config.toml
num_hidden_layers = 10
num_key_value_heads = 8
intermediate_size = 1024
vocab_size = 512
norm_place = "pre"
norm_eps = 1e-05
tie_word_embeddings = true
parallel_block = false
lr_head = 0.00836
warmup_steps = 200
schedule = "wsd"
decay_fraction = 0.721
final_lr_fraction = 0.0
Each number is 128 + 32 x the weight over its row's rms, rounded and kept within 0 to 255. Layers, rows and columns count from 0. The size above them is the row's rms in percent of the matrix's.

# layer 4 MLP up, 1024x256, rms 0.136, rows 428-448, columns 128-191
size [113 101 100  94 104  95 100  98  93 106  91  98  95 101  98 104  97  98  92  98 100]
[[110 166 205 120 133  66 145 145 162 157 136 100 119 144 151 130 146 148 202 176  75  47 133 147 173 129 124 129 119 181  90 158 157 121 175 153 124 108 134 137 117 111 133 132 132 113  66 124 120 186 127 123  96 160 187 126 127 102 147 166 139 102  89 153]
 [134 154 121 130 132 108 172 144 167  67 151 125 105  89 106 163 118  93 146  82 184 100 116  91  60 101 123 113 131 158 178  87 114 136 159  93 203 126 117  54  64 143 111 201 121 148 150 133 119 202 127 190  73 162 158  93 117 121 176 141 119 110 107 165]
 [ 95 170 182 170 129 167 101 186  65 154 124  99 160 119  80 157 140 153 138 143 129  80 121  24 152  97 157 146 124 127  77 148 133 120 112 143  84  90 110 112  77 127 140 112 113  95 166 112 135 135 103 166 170 135 128 104 111 138 132  58  96 105  81 168]
 [157 161  91 178  58 114 192 109 134  90 153 135 132  67 154 151 121 186 155 108  79 127  61 153 155 156 119  86 126 138  91  95 105 170 142 133  42 125 165 158 121 168 129 199  91 169 125 183 117 112 149 145 185 158 144  78 191 106 125 148 135  76 167 102]
 [173 143 140 129 138 145 142  96 140 129 202 165 129 153 206  65 134 127 101 151 151 181 126 113  89 185 165 123 148 157 137 154 220 122 118 109 150 145  76  97  89 159 113 127 147 139 156 185 167 114 100 124 137 111 131  91 127  82 145 112  95 185 172 108]
 [128 113 132 116 112 161 127 121 170 155 115 153  91 121  64 156 166  83  88 209 125 108 134 107 180 148 169 203  91 114  98 148 130  71  83  89 142 137 141 139 120 110 123 139 153 115 114 107 135 139 123 133 134 145 128 167 134 113  95 124 162 101 107 146]
 [117 143 151 144 125 150 108  82  83 139 139 163  74  99 115 131 114 117  84 112 121 121  77 106  83 156  98 119 151  79 111 112  67 168 111 161 130  83  69 156 143 131 145 100 168 129 137 141 166 191 119 133 139 114 146 110 101 127 123 141 148 144 169 117]
 [111  95  96 128 166 128 134 137 136 142  99 131  76 122 137  75 113 171 114 112 123  68 167  90 104 200 110  97 116 100  87 120 113  84 136 134 178 110  90 165 107 138 141 126 123 164 110 159  92 171 156 150 103 129 141  92 125 105  59 135 140 168  64 192]
 [143 107 163 116 140 117 134 176 191 156 127 120 164 168 106 103 107 140 141 133 137 134 141 107 159 178  76 113 146  82 100 118  65  76 106  47 104 102  76  86 115 129 132 129 110 129 116 158 135 181 125 123 106 175 149  64 124 122 119 127 126 127 135 130]
 [197 113 142 162 104 123  94 162  69 160 166 122 128 122  98 126 153 119 126 164 148 119  95 101  97 157  99 105 154  73 129 148 144 127 149 118 131 161 126  91 187  51 158 103 147 149 140 105 104  81 146 193  45 128 147  77 124 107 132 125 125 128 118 100]
 [166 147  93 174 193  91 110 116 181 170  75 100 149 127 118 140 132  89 162 168 141  46 121 147 106 125 155 147 116 165 149 155 135 114 133 116 151 178  70  88 100 156 120 109  97 119 149 137 132 144  78 115  89 140 157 170 124 159 140  96 108 110 121  91]
 [114 142 145 155 141 122 146 127 120 201 126  66 122  64 110 189 125 179  75 139 119 123 140 121 164 108 145 112 127  75 112 168 185 164 113 119 146 112 136  98  48 135 142 171 144 122  89 124  78 114  94 123  67  99 109 139 107 108 142 121 106  84 131 141]
 [174 101  75 123 156  89 114 125 149 201 125 157 103 113 128  95 124 151 176 182 132 152 120 128 118 151  97 130 123  98  42 144 126 111 142 110  80 111 122 142 119  93 145 160 137 121 111 135 112 134 108 160 141 142 117 103 132 109 131 130 140 177 155 152]
 [153 157 109 128 128 160 184 109  92  80  74 116 149 127 174 125  83 142 150 105 135 155 145 101 158 115  73  88 161 186 143  97 213  80 160 116 128 152 116 134 121  94 162 163 101  73 147 138  97 191 134 160 141 175 169 153  67 129 109 116 122 157  93  96]
 [ 95 107 115 121 115 131 126 133 162 102 163 142 189 193 123 150  84 180 157 120 136 120  95  77 121 160 135 114 124 114 130 133 144 174  70 107 116 126  94 149 179 126 140 136  91 111 163 118 154 103 136  85 156 118 131 148 136 132 184 186 178 176 129 134]
 [103  99 170 137 107 138 129 114 129 144 151 117 109  71 178 132 124 108 111 120 100  85 184 140 130  89  93 102  88 119 133 140 120  91  61 108 121 127 173 124  91 119  95 125 142 169  41 163 160 218 147 176 134 151 150 116 118 118 126 118  80 117  77 133]
 [108 139 158 159 114 109 120 132 120 130 117 124 111 148 103 126 140 123 104 115 177 228 106 120  89 142 121 127 164 170 145 149 197 109  84 149  85 119 108 121 153 109 160 116 151 113 162 142 149 114 124 145 138 174  72 138  97 127 110 160  87  47 119 130]
 [144 116 140 173 110 156 104 145 168 111 158 143  82 135 140 149 162 145 110 149 184  80 108 130  96 122 110  94 114  76 130 136 132 170 185 136  81 181 136 125 123 128 123 165 127 107 127 123 165 102 128 146 195 130 183 127 134  73  81  83 102 120 134 181]
 [170 149 118  96 142  72 188 112 124  95 111 113 116  97 110 120 157 118 116 133 102 111 111 134  86 109 140  94 140 161  92 159  95  98 147 114 129 125 106 146 136  80  47  86  95 100  80  80 178 177 216 138  77  59 111 107 107 129 106 146 115 111 114 110]
 [145 114  83 103 129  85 172 139 115 134  48 147  66 141 132 170 191 110 112 150 162 154  99 137 124 143 105  99 180 115  81 125 179  83 153 129 175 123  88 135  76 127  77 122 139 101 142 102 115 187 218 149  69 126 107 139 111 154  63  99 130 148  83 169]
 [103 139 179 170 107 139 157 137  91 134 139  91 119  89 158 136 131 133 122 115 128 101  95 154 135 140 107  74 127 113 113 191  90 132 117 141 155 145 123 167 136 120 113 107 122 144 133 135 152  79 132 154 152 169 134 102 170 156 161 106 174 139  87 129]]